From a checkpoint of a small transformer trained on Wikipedia.
Size: 20 layers, width 160, 8 heads of 32, MLP 320 GELU, 7.98M parameters.
Training: a variant of Muon for these matrices, 155M tokens, 4964 steps.
Each number is 500 + 25 x the weight over its row's rms, rounded and kept within 0 to 999. Layers, rows and columns count from 0. Numbers have three digits each. The size before them is the row's rms in percent of the matrix's.

# layer 10 attention value, 256x160, rms 0.206, rows 115-127, columns 0-159
116:431520578526489491476516487524527465483508511489551454472515472472504486506501510519518551563465474495513480527509479471474508500492496526484524500490510503498507498482542510501531519504521500511504500451487565486480473473496509503512549523542487487535535475496495514494493506535517500485500545468493477503496523527506525449520501563491525486481515478482522509441457494488531499481503539479488521489518483529506479497478462498458479537461474497483505533493470513493501521500480490
135:467525500494517473470464496484526519468519525462536503498494521490513525493505515500503530492509465495488539450509508517500538487475493537534516491488443501527523477471519522460508449500519493538540495428492477463468502499551511487518511461490509537477526502510478452481521512534542489508485496515554503456471526497480518516492516517512547516540502489471480536512489450479478503542486468504512502471506502527471545461483502499525492445477471526518527492499483536502510529502497513
110:462518492498484494522525502498501511500543469508496522522494535537517480500463477471517476527514481510457466463493490520475524481543500539473519506513491501496569523516474489490490455517479512468539482439507485492510510489514487527496481483538517517492473467483472464510463499491474532486480542503487475517508491515477532488528552499498463488496545458485488516530496483474481520513475481522512477496484490515510500551477508479500504574523477530536455542451513511514528523483438485
107:555486429508497502461507546534492513492519488499453446543499483486463507491493510493479489505511551523488472510498502459490468473499482485469497522478520502469523550467498468521491501508516543513512463492513515515512490529503512492523517502481530541485507457474554500528479514501474539518556455458480476477507477498500481533469477478557501542530512502519532532494520505495484513518476444503511470505490446510482490546513501489480510489522488527528492518507526506523525466490477494
110:464485519463472487541532523493511520515524534528488499507493502491529519489493516495521550517469496499487528494473520509509474485482470547518472542449478524508508466508498488539500513469458521503501515470518511523485498474519553524463521522489483506467479550484454545513497484493512447482472467518525519493479523519548461524551497449557490505486495487491508493481508490452458454485501534499505494494473466503513523524486533488490527510491464485505466536540535475485514481477518472
113:447537529532484507456452507489516499503476456488542456497493488427477485498491466530479530513501499479530480521509512528494505473513500493471505516481491514478473519476519509489484527497477481467513562457506490492487498456515497477498530478531493507505503512466494543482491519504486496517529532499500530515511531527521468484521516516480468521477548432517498491507503488507470513497513500519504476463464519495510500564529521478491498571473482493496512466545455511503544511528538515
131:492514566494470509478529492484512508501525502486522506522504514517482474513518451490474501455476497448495477548506517504512505501479504525546514493499532458465495461518494506470495494516475475513469521416487554453480519490470496511497505476506475465520534534495486490520493489513496532501488497525494517488532468485472509512576499478461549499529517511487436493535542463514552532528498493506493509492506509494496495498504462529518485567486510521506467512478485497510509536515485508
119:499514445501522526527483474498494462537477492525451464496526529537535492485481530455515442462468504521481525506506535488486488557531478521523516509499453482474507522545504479460470540523498546518494525522506531485481508500498487511490496520547489457520478451495546498475538517499444461488529563510497480529546478483461498485488503491483525485499519485517476456515488516505491515468522497512515459514487484499478522506517461491501510521473506525481472501480504502478521505517508533
116:478512512504513502488486469547475497516503516490524503498482477423495454500524488530521540512486493535456484541533485506509466511474525512537503472483511500516528484505517526526542553525494472448432498555491548530507478482504513505496478520490506509478488496512508489480486484462502543520485530532496520503467492507515503496503517497497461497467439514504540496445497512474501459507531525434492483513512501505538493497508480545478491504493535515490481490528498469503470494450461486
130:460502476502483496488472505539500539535456490516468505510522495492517498467512514491497440521519535492513525551502497521503490479494475515478472548462471501522494493486450483475488513502499491439477473500472468540457497473525508484491517534538514507516465456535488447489533512484509521502504535487455528556513507509478484467520533461529527526492519463546517513517492516470500484478531518484524490469571528468515508509513521499517479468465482506514506511496487498513506489484557508
106:495517510485505488491532528499474484515551533519499545483508490459502562465483508476472531517477529499473531534473507551523525483517516519463489465505473530467446473485503480534498521515494508533450486499511498495492479517495502459502526509482504486497522533488471530536526549496523523476514515521484468527527491518511545503505455472482475509516484503460549475499557473525479518518475475495448517515496537478469511499495483501493524498535502475502522463504495446498481471494552468
116:494494515488565513499481501493493465452520513551513495537491493506491495552511480480503534513494514492524477489474490499530476467509519518503503444506471493494523534484537529462454515470472491490474490475497546508494502462520521491503476522503503597515519500480507562509450462476472503486481512502511533473495508534507510500562495487519512495501519511479488499529517531485513493468542481486467554499477488467521462511511526454503478441496464514493489479527510478508525506510474496
121:472494496501468491559500494517499561503506505501532504493499480486498547497531496576512552482496504521497547461493478513510471461458529460519497525517501542461519499469507473519531488454459512484477475476466508526469485522491519519474493515470537470507507522496520514546434504490516500492470491528520474508468528488508486495531489501528465543491453493457512483521502494483458503513495529501470463475515534530488540511486531507517521529467533489500520510517506480502475459488499488
# layer 10 attention output (transposed), 256x160, rms 0.139, rows 115-127, columns 0-159
125:468480486490497476493514460484536526506462535489493471510500481492544522517476499539474485461540517494483514498501523527517490466495481467492516514495445522464509493480492510500526519536496529510460490490551487468511507520490507446510454474479462504493482540470509472529542492494511504480516524513503493502522496506503545482464474497527514458540490592485471527514453523516506530483499506503507523488492512485474520523546486474481540449474489525552477494482528489521519522529461516
131:518501459528487455429510496465506532499490533551478522459510480488507472510463532504499493494519508545520493564537441486463498555510503499505512510477498482502540473475481491489488496487476503489483491522499507498479465490481476514511479502520499516502509543552562493508486494465536519503507517442468468561486483529538500475477509491499488450528512518478548505524514510513527519519468506510501483533493555489512487489489458490513533505485478481464497509488477477520513531478508493
111:547486493486494455505506495485522496473474475514498473514505520493487520519456512520501457473483486522446550488483495498513473469447491501541531517467486496519515465510515538509535483482514533536500496531518501518541478470449471499535525500464455509515518515491488489472482540475496511501561471515472479451492536517517511476495530524506543499485469524527503523545521476502513524499480461487542472534514527481510499473473468515471484488546473502524497521468493501510461472524517549
109:461485545513492513522452507486495517503485460529480496494469512539464499515508489483499532445519486507493489501489464558487501502493496505468499508498497471467499474511533548531493516493511477469500531491505508528484499514454526514544501506556477496517521560524442525460484543530513465519483529505476512457499535542484468512465500537480495503472488483479497497522460530486457491509491487513517481509490480539473499519482562510521535514524468481492487515468544481456497519511477534
113:490486490530491528514465536520482536484493517516465507518476494503496480543512522508494516530532465515524463475500506505540498495469524524554495472491515532527490508520462527485500519499493505530486518532526465476463484512492492463483503490483553511505534542553491467501479496523521483499529485548488510488491500474485544478505448477503497480467572535520495522474516486483518487488535445465444503524476509532455522455488496473476485507451482479481501490523456509495484497488495547
121:519495483464522477537500471510489493505550509548505519550491485501545473486510488492478532480504468520487513531498475495507465545498486509527505482483497473501512489533538473482517527518528510511500481535555504505451503537471453501497464482488476485483508492465507517527520500479488500488490491472515471525537483525467522497509523533538474512518498542480478486470509505484447559465553542503540522487445528536470459483473471466465460472531468503511517484479496536506489504507495514
126:483526467492472497509532486495473474509485512475489455518529500467525491484514546526495490519565495495495524539547504505465513478500516488462542533474490517505509525500465488497544514514520508512486499520465481504493491553461544528530510549430494505477518495432489492492553515501494526521503503512521492522509520463528484502506511522460481498463478480465475516479516509498484485528536548460510471520498520511500473508514500467474502451514477459483483497515454480485468503544537488
113:483468486535528458529524458500515494493496475532533443472508470498529467550497487518498515497486495473486500502497512497545507454497527540507494494500506489535554495478497466535508516517496476495543475455482519470524484481487496502548484492481498508462493518475473522519462480463503514481516459491548482500536479481527528496520534526473501520453426495514492473472490534503525528500534496509480535512524547483480499500470540529500501502509474526491467499494534457520501472549513518
117:479467467536487539527518497464534517493502489495494528504490531494476540502426511531497509480501491493509483531471549445512483483554511477464498494513457500502516498471526512467487469522505537523477502512527472529457537522513486505480512490502553508490525505503498516493517498529494499506529494499544493491505480483497479478492467474555485521493517456494492467492524483473521524488483486503558550490485489493451555508478504512515520494473511499516513451501483440512484504569459494
123:531483483471507523529521487507516515506508481509483508488486459512512529513524472509508527509469520485499495482470479486485493530466527504487496519495482484558559512515548473475513497489505479488502491489527509492509516511486513492430481512508495489479515492490521523490495491463470563536519532494533520532501498492483492565534512572489539486504513473496483491466505521503463474514521479514467501517502526512441491453460509457547478555504447527460485489450508476509498515504452493
111:473514525559469538504511488525497511552492510505521527519518475533491522468500492472522508482571474539483467519464557525477504491472452554507456468467503498488505513504496473536490528497569522514508481531504472507503492490521507531459524472452476518496508509536516507516502497502487520545458473495485516515518464465509494515499524450504498487494489491519499521509547471492506523533477520465481467489506480487511494472499475549456488503487475461507492462460501525514502493469491493
114:483493477489466484499515497483481498478495527485515529487505513491462508518504502494540494519505490491521501513501486478491497475499466501476555554513532552492463500491559522502521454503496462444546531524567481494517540511473466493466504503483519490513472521460427508517516498518465469499519486493489468519489513481505496544467523469440484527536518530540489512459469503506501487473532525489534505466511536505496509476519493537507535520490496471489488456476489523493483484512547524
122:490482507441506561468478501516445506535471523502510501542507488482518513530507507562493537530541478516515479460458528449477503534501526514530458525463503529521505492493476500494481507483499530501449496500499532505452541450468509482503509475530509499487523521540528472500442461482500477522514504532479527541519513507508501497473455498526502487493507458557502518512506457462471497489485469484488488513477480553507500488488515524507510531518531477485505501500479506522511473490496485
# layer 10 attention query, 256x160, rms 0.149, rows 128-158, columns 0-159
024:465530505542562509512458488509488514517507452528524488525533511527486487533463497480522493502482512520462473496476509478526469533480525515474504457539489500486500477533486475476516550511514495525463491479499470482515531500488509511501479532526470509497523526521471493535480551526508483502535494482541506551533487514508510457496467546483467493476520489462492489467476490531498549464484525468480486514508504490493533533500485517500455504476456459499490474472489510509472526486565540
023:516514471451510544505530491490536492519498486480506490487515512512492508481492466510498541526517509457536484515497498482476546498478554520469519480496454493494506527487463530530490471519498547520532506536449543475513475474496485506470506506513503500444498485507466518449500490542528512484540482493531477528436503493496502444497465536498492486469536493531496503467529466511525519519504494493495527461461499512525537501480485532467461506508512535478530451478537507520544489492506487
035:516542478469484490498502528473509496534493477488496502525529485502542511532520502515433517503516490481519495485546498495499510556505548532515464502505524500487488564504528514438463497519450515504498402504497473486473540507515503513482504512498507495517521514497476497475544480513469545510511490535492515499529506457477514497541535497492524478468453486563500504530520482519494514462466495514526493528532506505506505477479514487522515490544517513519486513502510505494508429503499488
033:444486534521454513516495513507530491503538483488496468527490472476462515469522502454484496543479513528557468497488498500463519513515498490546483553531520458518484518490498474537487511531520512488491507468463475492503475497473514486515493487481530529536491515474515479495460547530510501499520543503507474479504494482415468540503507483540526547501500455475489489522464520511517490480512518507501494530511463459484475495497498508508489532468510481534487444473515493469510523497466466
049:435501470485541534526501473485506482457473509559501476491530511516485517530471485540498508531496509504474538518426488528534529478507510432506500464463482467494467474536517534496520524490519489517505490502492462500496517442492499507476535474494509514502474519522487529480499500536504473512458504491516494507503554528509505484504452506488531483511510514473467498527493480501481526540494517501515475559493475485495503526482493498479489514502511468500519572478544475533466503468504513
052:488452492520530512575524464472502492462489488509538510516520505519479541533479469485494517543486487483436490517458469502488500463517536487500491458501506512494506470494487539502456508558450498501541489491503526509507527495455537482458507486492545504486508489509484492471481481558478489497458516509473512532521518505485528534495458522522511472498529511512501478503495502515490510489526472523530498537499487476478505503475494481477473506495432506474499503463479554503493541464501535
056:431503523516499490506482449475533493487476482516469544517503491502500485517526501461506478505521500505447470531484470500565463494538478503542509513510472475488512538527473564492464518490475512513517491484460502504490471500535507471474471513507521519514529480499518502500496516525482511515480530505491414509440504504482488475540500544497475474503488500524508473514489506495539550474503496451562494507484478485486452516484502523506503522486479530516541497479527515478489495490509533
052:479491515488503511516454437494519500488472499570509506506525478526459548516540491457510464489525507484449500542444477499526453475492524493512481478487482496520501510473525563497496534520491519494503500465488512557484495490527524503466519500515512501468517461514496496513474509515488492522461526512456457511458538488462484496536464539497528484506501516512473485530501531502508523508528473478530443504496499505493482499515510472507487507468444514485561517488502495507494488513517537
040:472486498466482535498510522497526513449509480521528491514518473546489514480484507495506511515488533468526464491508509485424474493508553530506500484509491537503477504515461493501503475505494527507509489515526484501491511493426555509468487478495484504468512460521511517500523482516513496496497496521496554529495518504516513480426514466489545463507499523535489495475464535519499515486531504523527486570512574484437496549490509494494529492474469506464490512476510506511500517518513477
054:537494520520482445495518512487486483538522515435467467436503490474511489499496490502500526453517484496545533456525487476517532498514453517503523507535463501505518499534470478528480505502520503487519507524483520494512488511572473517544469542484521479547534509487525491502468479496478507482509486486500484505509469497510446512536523482515491515513514453512547530475532490508512506507452500511486511476480494520510471452529508570515486487514542530497479489524488490497549514522481494
050:504509537514486427454509504493494487537489510477471466458511490477517478525497478493496503459506461520508525477554476473539511510504460497510530523514445482479527515522487480502484516510513481493492496506450541489506494495592458510530471516488513483547524507491515476514471509481462535476525493485475482509502475492507478492523503495521477537496508487510529510524556468489520513509472502493478527439469495523512496443543487551512491531508545514494499486505493535494519473511479497
048:505496510501484452467491504514481489527497501484454466479509502481506450502490499479523523449510496517555523488528505456513510505554471548527528550506485470484504530532476453506496534495513488505491543524463534490534479493555506494537451493501486476530488487454533492498471500514468560467486489488517496505473471515525473480534527451527481482507482467514549482489540483507535509478475497497483525476463502510529483485504487548487497500500519543478489462508481536503493487496472487
044:491469461472467566507518521499490526483494512518502538516469525501489544450498492517463501569473529484489492536488558515466478515463516511485487507500545516528469477476525500532520490461533520529498457499535493491481534494429519495510547493500458479456496501518489528510520468505539473487471500508506540523492506499468526512475492454512537508501499522495469503486467508502458466513489490483503477549502515470502508538510491441517495498476491487494495530518496481523503476480528516
072:528527493538494477452504518508516491527496496456438481476509503454529470525513505501492535474500475518516510510539487485539524499507444520490508534505463473503523517513512468478498502502521493521490515495481505458523513533552457485526498515498510490533481520461526497510437495497474491490524499503525467485470481488512458482565507490483464506493515451488518510520510484512526527486457496469483535430488474514514475460512493571511492513523557526521505502511481475506521479522489501
043:428502480508511552509493461495503478477470472548496566539495508504510502492519493479474475533515482501472518536465498499536472476460496491513481508476515498521507537483533561504506489490471548522503491508507476495515490514480503478476549502495528508455508479507513493496499488491493483508449541496487464516449535508480519520528488524497528501476499499546462486538481524520502514524518470454513488549491519487478469526508496487505495509472453508512527531464536470524451468482509542
033:497476505438524516496476506558504486484494476507466523552513487509480484518497485456511490524498519503501520496491482506459484547456508518519476491497547516491508485453512525494475477480464480475505530487522489531512493495510549514489500477549485519519503478466465501461500517501507518479507546452487541494515535478503533488502516522501498486521471504462457469506483486460465466462534545510469482513505524542497485509448487488443539515503520506431512494491496496454479514543491502
054:451515497545530534513490485536537470486469499511484569541534525511490500517548527441516464487500507508443499548486471484571481497512489488506484498500458467510516516469500542467500506481449490526491507504445487515516481512528508478465488484531520528509494459484522506464475516503499491508497539520505466487452535483478505471519483545525520479496512500489493496527486485486563530490532480488538472468502496507497482502480498531503517525516492514510524470482488512514511489481476536
043:532484512487469465494502538529505454545492500465443489455507485484471485557506496507511488459497503537538533472507507458559524504502441525500518500531481491487555491482486511454467498516486497501512515498500526509517503509586480492518454515511518504541519479479525470491429521491470523483508493466480494470501519465513473492510516501497472513490494485513544488517534497481502482465476498500473496445499495527515471491507516557498512490515520534490485482527477504479517519522485495
046:497504504470556534525506497520494518459511481514563510547495520518492526492499483521511479581479549494473475499461483536465488516482545460513487488474511521499481463482502492514511462511498522485539475499503474476500521483440526488490511476513470485463476470505502550497499501502521485512495495525475496490547510508505530522479466544469493490504475537469481503500484488480479484517566490540497501547526499470486502536474469446473530489514447468521503512476506506500481503493509521
038:506476503501539530502499504528524565474492501495537499528501551541480473502505499470515509527483486514483494517518537517421490510477523485496487486476522519503452504463476455498537492518519504517477506518502509484450501526445571479504507467500449477458469544490535527488559514475509513511528500523537532483495483520519484479481509468507517477502504499481491496486495499498558488515505472505534527535500532439492533509456522478479511502480479486497503481470505522528513473491475500
043:490466483495536530547516467521506523463489490518546535515522530509488491501505487485511476559491545494471485498458487524450475514483568495493468468483521522483456483480519504505500503527504510508516493474504514516469495508438530509482470459519470504449461499520487530480522479485542524514480499486515517504494503492500556534437483524507498487501510544496466524512496529474530477525507515532504503529529515483477504544459491468467537498503456490532500520466483468507477498477483523
031:463519534498519477520469474476467511480478465503485473480497476523500485537495535484542482483519507454471494514501467509457444486542529526481510526521443478456489535488489494494508506529508487525518512512469536503480492489477523495491514487489505493493493482518522512535538507538495508461534480559522480516507466533512476515542538531501476462486524526537498528509541515518501530497513488440516524510533502457478482511479524469503487485475433495521491457543505534499467484485509524
072:513518538541502488462481488499529486522506523489466485510534477503491480532527503464519503443516491535488507492529474467576484511523440515536519486511491474481503525517480493481461507509505511506513490518453503506497481515576494495520454514526512522520504475467526459503449507483467516479536521484498450495437501496506469486527474547496479504515513481510538478507535500500545518478481476474501516448501478499495475466503515554495513503522522539508502461495498509500539524521500507
038:496504479486460506495518458480465512546474518490501497452485449472490540487471520516473520473508481539507504497493498499548491490487496489487494490543473502521536509508552505500459540465497495494500493503486502490509511478524473498475521516496547501522519496545486498502448483544512492505513509533490489491500493473521511519542518490504529530508503480524495511527517533508401491480449492459410517523496452537501497489522480493523477515490538470520477512529504507483487490538540505
061:564490494468487484495511551497496503475547518485514442484470486478498502487484492532481546492482494510546498434550538511415514525461532517482495483528521510498494455481485434536512490486544484487500497523518504499493530509448511505517519493496495507524500517517497503506512473487511478480534454477509547507541483524520509526489521446477503501508498508509528516452504489517466453518482522531466511509505527487517514477479514458512494494482522486489469496526496498501506504529503455
036:500534500489480506523508529518522532504494504459518441478499480495494478465474525539511510527476518501479511479510516488431498497480548485458472491494518524477470475522514499513537476479561506505493508451517482496463538543440504510489493500474469489465491521539482512514494481501520469494527466529537558492518479504507506527493528460486472515502495513479493512477465523486490464527508498504503545498505556480474492512458502471475490491543491502547460518537460469486509491539508534
037:468532497444466459452507532474485503499509484488506488494493472480535493483495511515504557491542460498562473494524517498479524486485486516489474538520515498520540512529508502527486534484498477487478501511542482486501500491517458507505540505494526517540493505461496471540535481523484497513509449515504521510520516518516449474492496448484492509491513450518545492456497491514461533488455561492495544522485508504494492473541507502501459490495532497466470518503526525495496521505543440
056:484526541518484469485475487497504506542476488515443499492533477497501524523529495480502490439546483502503503529495472483575503487522451502516516499514475458510549520507511516491474528525473482522479499504440500486518478488557483500507473510514544509508522466465518487527455510521468506510492514503463453469451495499484440465553490510499498516514503495504506517522517480501541557496465513465511471472512460517530497480532524538509494530493508493503525507491528533514482483477490506
040:491513520514477518467465477509515512520477510513443495488527474456501535495517489495501488472521481532500478523519493500567509488471443505524521506514492478507509533543466507489474536515477508508484486512473513529494490517542465481491471521530536517522533497487514465509450501518484509467483528488460424518441514493498427526525511509496500490490524513522515456510504492522528530461489482463486483470469462482524451512521482530538533508504516528528518495496484499502479515541503527
058:500521552504473466443509488466475490525516512489483456461523481502510514539491490494512509461547458511496505471524467452571525497527471476514520514526471491476527507520494480510488527511514492509508492498448533515488494472560481504501457527495554480554502508465506474508469532496488532492505490502486456503482478510494448470540512532504480509515542493536541501487549491506519541498502497487486479460488494518515481463549500559502513495497508516483495476509502500469516501523485497
041:509521505518507462481512526484493497539520512480460460481510503455534496520474485491517529484501479511531530509517476476547521479529486499513541512534494492485496542540483503499494518480488497490492502522472530480489492480583474487543500544515529515545518534502524488508433502513455509469498508477528483505484497479481458497540501479497486491538537460489522513517538479507480505508475467484476544448476476531528475473519526549503482504535559531497530507509467480483509517529506497
# layer 10 attention key, 256x160, rms 0.142, rows 128-158, columns 0-159
025:494468521512465477445517504492546472512478469515475486512498524507497500461467521514499498489529486551514505468518505490523525532457463483517517510501509508490527490463494510541542520505464444489458503493545498509504482481504490506471488495437528533495549527510539500505484478527497515454505491528506511481500498470487515533528526525515506540494531466545491521460512514518485483547473517489526503514500514515532480494507556508521530521476502472460502482534500486532531448461441508
025:505468512531540544495484494510487497485504514511452538504454489511511477492480537487503516484510478484489459483521541496486478521520454524477506514492540497496532486451475503479477539504509438494538548490489523497494506538492472555488510460519486488448486481528474475499534460491546448458495525560544496505502531494482535495518501479488514501502491452515531490483500476539513513522502495473458485468530522491464508484541483494518484501472464497465483489515505490463482494525503463
033:501494524523478466513509481487521514453487509492545531482528480499528498545514479519532525526518475475484500463503482512497557548477451509496493539498526508491502532452483491485459491519514516476503459476476503533494508484557478500492493491508487513489463481496483503480527513466448507447490526548548521467523523519512452510470548545483526511467536517479499494519514451472484503476497476491524505519519476500504498541480503500506509537478475506528476535455508465512545492505542505
027:528533531483505546475531502481544512516497546493517488509501495462510490503544475500468528507486508480501497514518503512496546479468534528487487501478502495511524478498499460475487490495513496525515501502502523485475532518493512463512493500496514550508475461469462488523510483489483529520500519492494457546429494459486518522474518521509463521452530490459481483523488466536504494510472495490535493475518484553440528503541461499462489491470456484516504499454475475466520529487452558
056:505513513520531543530484497511524501490522533505473481535507536495518504481499524466510464519475545502500510555458516524510493514478476521517525485457501484473476507494509522482518534476559497539485539495499534484509481540483465518486542506463513457486521470517501482488520504467546496496478533482482497515527518516455523475461434499490560475515541505456515491471506460509473560489506466495491484494482514542503521491509486509489435530492484480505511527470501485480498506535530489
046:478521521499510454547521554477500507482535506517496480484474487486484477501531552473464471517482505485524498543472527497518521479489507473474483468479531492510455453527484566486504525475526518504518461485489512494485517503456517500519544478486540490473502509473516517520505481486522473502500515464479527519482474505468568490509458485524472476539520478461509518518475505511490539507516523417479469513501514505512518511542500501525480511514505460535526499486506508465498556477500494
045:511490479488480482509473489442492539541498509498464521453522507492494475507487491496451453458519474483545515491490512491492472506502501500545541484488466533537542504510488483480509521527496492470514484510516477469502535497487463501521477486486518509494502511530519491508487476533517488518476515520503520495462461499498515566497549502549502485441477515539540518541514500575501499497566514457489498512502483486509457512520477472512504483519484502481502474489508489522535474557457508
048:498524484504496542504534541500479490512488514479436491536504487483502469500490540453493469494475520483532478534491530477531492463532504498531496519447491500486467505527502526500516524496548532550510474482473468476506473539477478503493504510511534488523526484489528476473503503513531511492489510463474502539450482483477536524495465493538483465522495488523525471510547434500515523502536499466497466542503498528493500497513471514494494487484501491509508458458523505467547538532442475
041:475519512519525503533496509536492543472504489476479496546495517475475476523504531488526541464492577535489546488508457522526489502568483493471500478514456470452492494507488504529528484518466477509504488534517481503469448516497511504487509475482495526532502512465525460501523489505504525482506521468501516478517509520484503520523480485515505498541492460506470507481526474464521514478489479519473465484488526501510504490483480563544481538524552554469484474531495518484515500485455466
053:460492524524495498490504475501511506463487507476526523453507473527513531495481464529494545503516428489496491480478494450509508496468517476533506482540537491519523496493484487463499481514476477493489521519506487495491557450514527523484483526519508517501520501527483520498491478535453510511483461514505502441457493477537481533475533515491531498426495523522466539510463490498483473533499538552507497470513477500531461491454497467480497516481484523536497517513525475516480455477515525
060:497463500502497475463495462442511459474490491493518529446521488532525519493478459551489482505490435479528477497494485468477534496451521489504522490537526503546503501518502484473506503520476507464501508496507474484497564460540496514511480506534481503491505482525494508503498501515454469519498492513516515461479495504519479516491562522473501514458476512531483526531462524510522468526543531508523535474505486470553460519503505444503507508483472505518494534523497492537493468481516542
059:492478495517483461485505464436524481479503476514520507429518489526498513493466442535495476476493461486528506503508482514488497527460501483509513469534499512515545519487481475507524486520463475440472496472536475478511543454521514531502456517512492506510498503514507507525502515523485477496500501530493514449487482512533464509503557504500524499444482484534484520528453530541493493507528535548500512499489496487546467503502515449497526504490496514499483531526522494551520452495497531
056:495530518497522559511497520547465504499515512500478488571485490473490506499508540479542506499475549531470515499506496517496496503532488512484468530470481487461478504485488506525466460487524461518519514515495493506529443562490492510501542489481507500530500508479515462473509483514534522495492546487520497528508521513470515473517445457525495499524547476441502502478533490469484534501458449494513491516526521510477539459484501530477457508492534505465524500488490491459519521513476471
068:487483513511514489497465446479504516515496490503479512486532548516502523512497457535475517498498449471505467526477470448486508534454531447532520515529508511540507525463507475457516533499495466465502531505535516447499529482480514514512434513506537493506518469532469517496490486516486502516474497546505500519491488517513471503501521535521538492436494525528517497486474494532502480519523493528534534508519506508497469511463481460505513497468482502476472508481508494505514422495511542
046:493533509451527549508508523507485495540529529492461483563480525446510492505514570486507474484491543502500503515478507511519500478510488510525512529473475523489491513492509513494509513500541470504521495514509512477514468513493476513512491513496504499513517520490493479480472476512548509505498569526498467579469496505481554508511455484518494470491520518493529488490522471539489527496480507438509494540518518524452486475518470510503482487507507476482493465481538512466545496545460453
028:500553498520521484511498583526490494478475503497500489495480498509486448506497465418494529493475527528480468489498506543479490467543507524484501489512520502484493485541529519519476495452479517560488489475517508487437440550472489466513529451507487539513493500538522477463521525478502516458488493505528496506497477490495502467513483457520484518522493490508492454497509507477486499540471509505469500516492501563492517502528507514495495508539515480489470504495522491493495549531472502
053:521500486480478464508482489430489555548489500505479529470530524471477495489489474477495470505522495440504513515506510493501473507511516500526541492513489521516536501520537515496523548468492509490475501528511482488505489530476477491533442489487539540465499483515496521519462502503495494500489513516486485563479449533478509512533513537528484495492488493552549459492501523552491504512498539457518500525484514482464484512525482471473525476523508483464466477472513541493512507551459490
044:506491478496499474472461485458520495483469501524522539464505483544513516505481443543456523489533456466513468507512498463480528502462527498521523476558536493497512516535485516492543497515478511447449506514522505484478519476494525497486450509537529535499506490529500515522487503532444481505498502506519509472483490492542469520482539516505521500466482531541529506510489507520524469520490554505525515490501511504509469538469527443516508501495500514537462503515510494540491456465508521
052:479509509511503506556522532535493540498540491511505468539487504474469487507525500476531494508499566510482502485516516548482499505532472539458499494481476463502480474490522534512497499458508533549515477521492523534486450537477502484498541459497480519518461503489481489502529501479537497490527497484481481553532532483457519472524459490505472503525507498469500486509526477495511534474489460488476494495502469518478543507536483542507469510502500450484496492481490523460521545532496436
039:503462498485521489523492489519500540510509490492528497452495506498469505500494548500537496501483532554502528475535456503524458541534500527443473528461470496525522481495517485503508502476478487459518482496537504518504467524488469476513459502475492508480453514470545497490544521487515488479475535536472503484514493542478515492541494514494515509557515458501469462500514526482504536509508444494483476510461523447504555492523457508500535506502524488476531518529500483482517484542475512
046:512500503508484500504538531515488497509484479498524456526503519454482490489517537471535466522492570537486517495506499520489488475547448529476502496464473457481502492515491503500498485466551519519503466497503514500493442509491490499514523509471487512491501491509534485463507496489536498465517504488496517512518499505508537484522452486497487514552530454457510452475518471454486536503485481469474449493483492508458542508545507542485474515490505471485524487493481487496536550530479434
029:496493453475493501530554501484509510504504456477535510460561498504451510526503507477484442486498460493513540504500486491485503480493463493488524446498512535518518478515475513492527508551509482475514484517542469507514513483525486493500454474481506513510497489476490500562486485499506493516494490486486504460477472462507485519527561546504522475464459513516474544497536545473479490511547493508486487493525492491558488536487473521510513455488519474469478486552518486531534480501486507
064:498491504500482476502464467481484533516475508491461508458517517501516499497476475505468492484546471456555483510516493448484507498488512494521509518543515490518509505528509479471522503508447505473469500518526504459476541478496484494532459496504553542510502472508492491515491511538474479488522511553450489475495446506522448540496555533508494529465459500549519505509481533540492477518520524489515537489494479481511465525476506461507535488476487523506479513504522515528500444515469530
036:528504510529489535465502510484442521461485520500466477538501495545535493507513505557436481533513458434504491530502506493488486529460499473484508502469560529476450506497466499507481491485498544517521527501479510498538508509544538509528519487526550483493538493499491487514523510519497529486525519480501516494490479468493528509449474514467492463460508541525490507468525499470498473530518490509509471503518518507499472542487495483475486526490527443519473498474483503509500476482543525
059:455541519542526524507507513551517446473516485497542484526485492519520533475532468491520527525477497561467523485508477504499528528504494504458476531503527465475493475498522469481476460492461494528510507520510512533495477523523525475455519493496478489517489497475482503481522500483471515515495474496495511461539558484512488482497488492478512524496505500460465516469495489437498497510464470554465498479532482501521513485498537560512489524461518512481494534535478462492445488479521515
041:480506503528543543514515502564512511500497512497509457554481528458508503516519516473551518498467536532483518529489466489479537481528508504462474524448499449498486510484485490513512501484512480526502514533512512493510471506501463490464462490513530477529496490476516485465525515480502487511495524476533492509534534479511515469526467507533489507518545477475462498465530481435494530494463482525491449485527500531485503512521521577502484493496508520491551526524482473491509495465516472
037:485497507516538488492445472499529499448523454504499507476505513511520512540513477521499493516518446506479520492498483494511525495488523478481522512535516501496489498480490467484484513541486481484518557481469491491489542477509513512510473474485502473512522507509481510503533486514527505522497464549507491502484515506505489506468496507474549481469475521498488566493478510551505480484497501560476552506501546476514474488484469460485489497516496561543505478515471454517438464474535569
055:539485467492461483488471472422524482516497472493464524469520493538507506491480475528455481463493426446522494517503518464501504506472518475551486504503501522511519524509485490471503521509506511479493518499484478478491522477491515519512445524497537518469531485508511504523477502521488509508494506511487517502463473519503452521474539545500520496460467518543495502527468513566512481529561499476522526506489495502506465512497513433485523500476473501500468493505538511537494468487501514
036:469518508531456532469498494526505493523467512474449534520502511502490495478522526549477471464514474480538486537451514463492513536486508437548513518495535509497524521485464500471497538489499493495491505532524465459475489520483481490509471532470533515535528506505502474505503513552488511481489509544508494507446497502489489517494480503533516523454513541533480506502527481480523471495506491525510526487486490520497447514486512460515481484447538530478491476481516540517534451531461493
052:494487497484490495497519497457507479483511500464484515460527463522503510506479486537487492489490449474552476478506521449467520500485522517521534499550516511502500504495517512461499514525467494474481531511491503493478539469530484505479483529502550495519518503536471483497476513518448492512516454539483496465447464505516488523465559545501510506439499510519487531517497511519504475529537515545512496473497493487555461504466545458500529497487490493520480509493508498536496435481518537
034:502491481534506508482493503519491494500494522482473495470531461547525529505469468534487530490495450503516451526465522469493520528461525481525527486505534546488543495499505467456495518478488533505485568480519499487514561504492509486498507523495531486497541500496460473468489493531428485498456487530515544463464472486506490522493521510533518515487489513522496514501471486499484492527534535525497538489561485531496458511470504508503497547483491503520504505479474480510512454468508540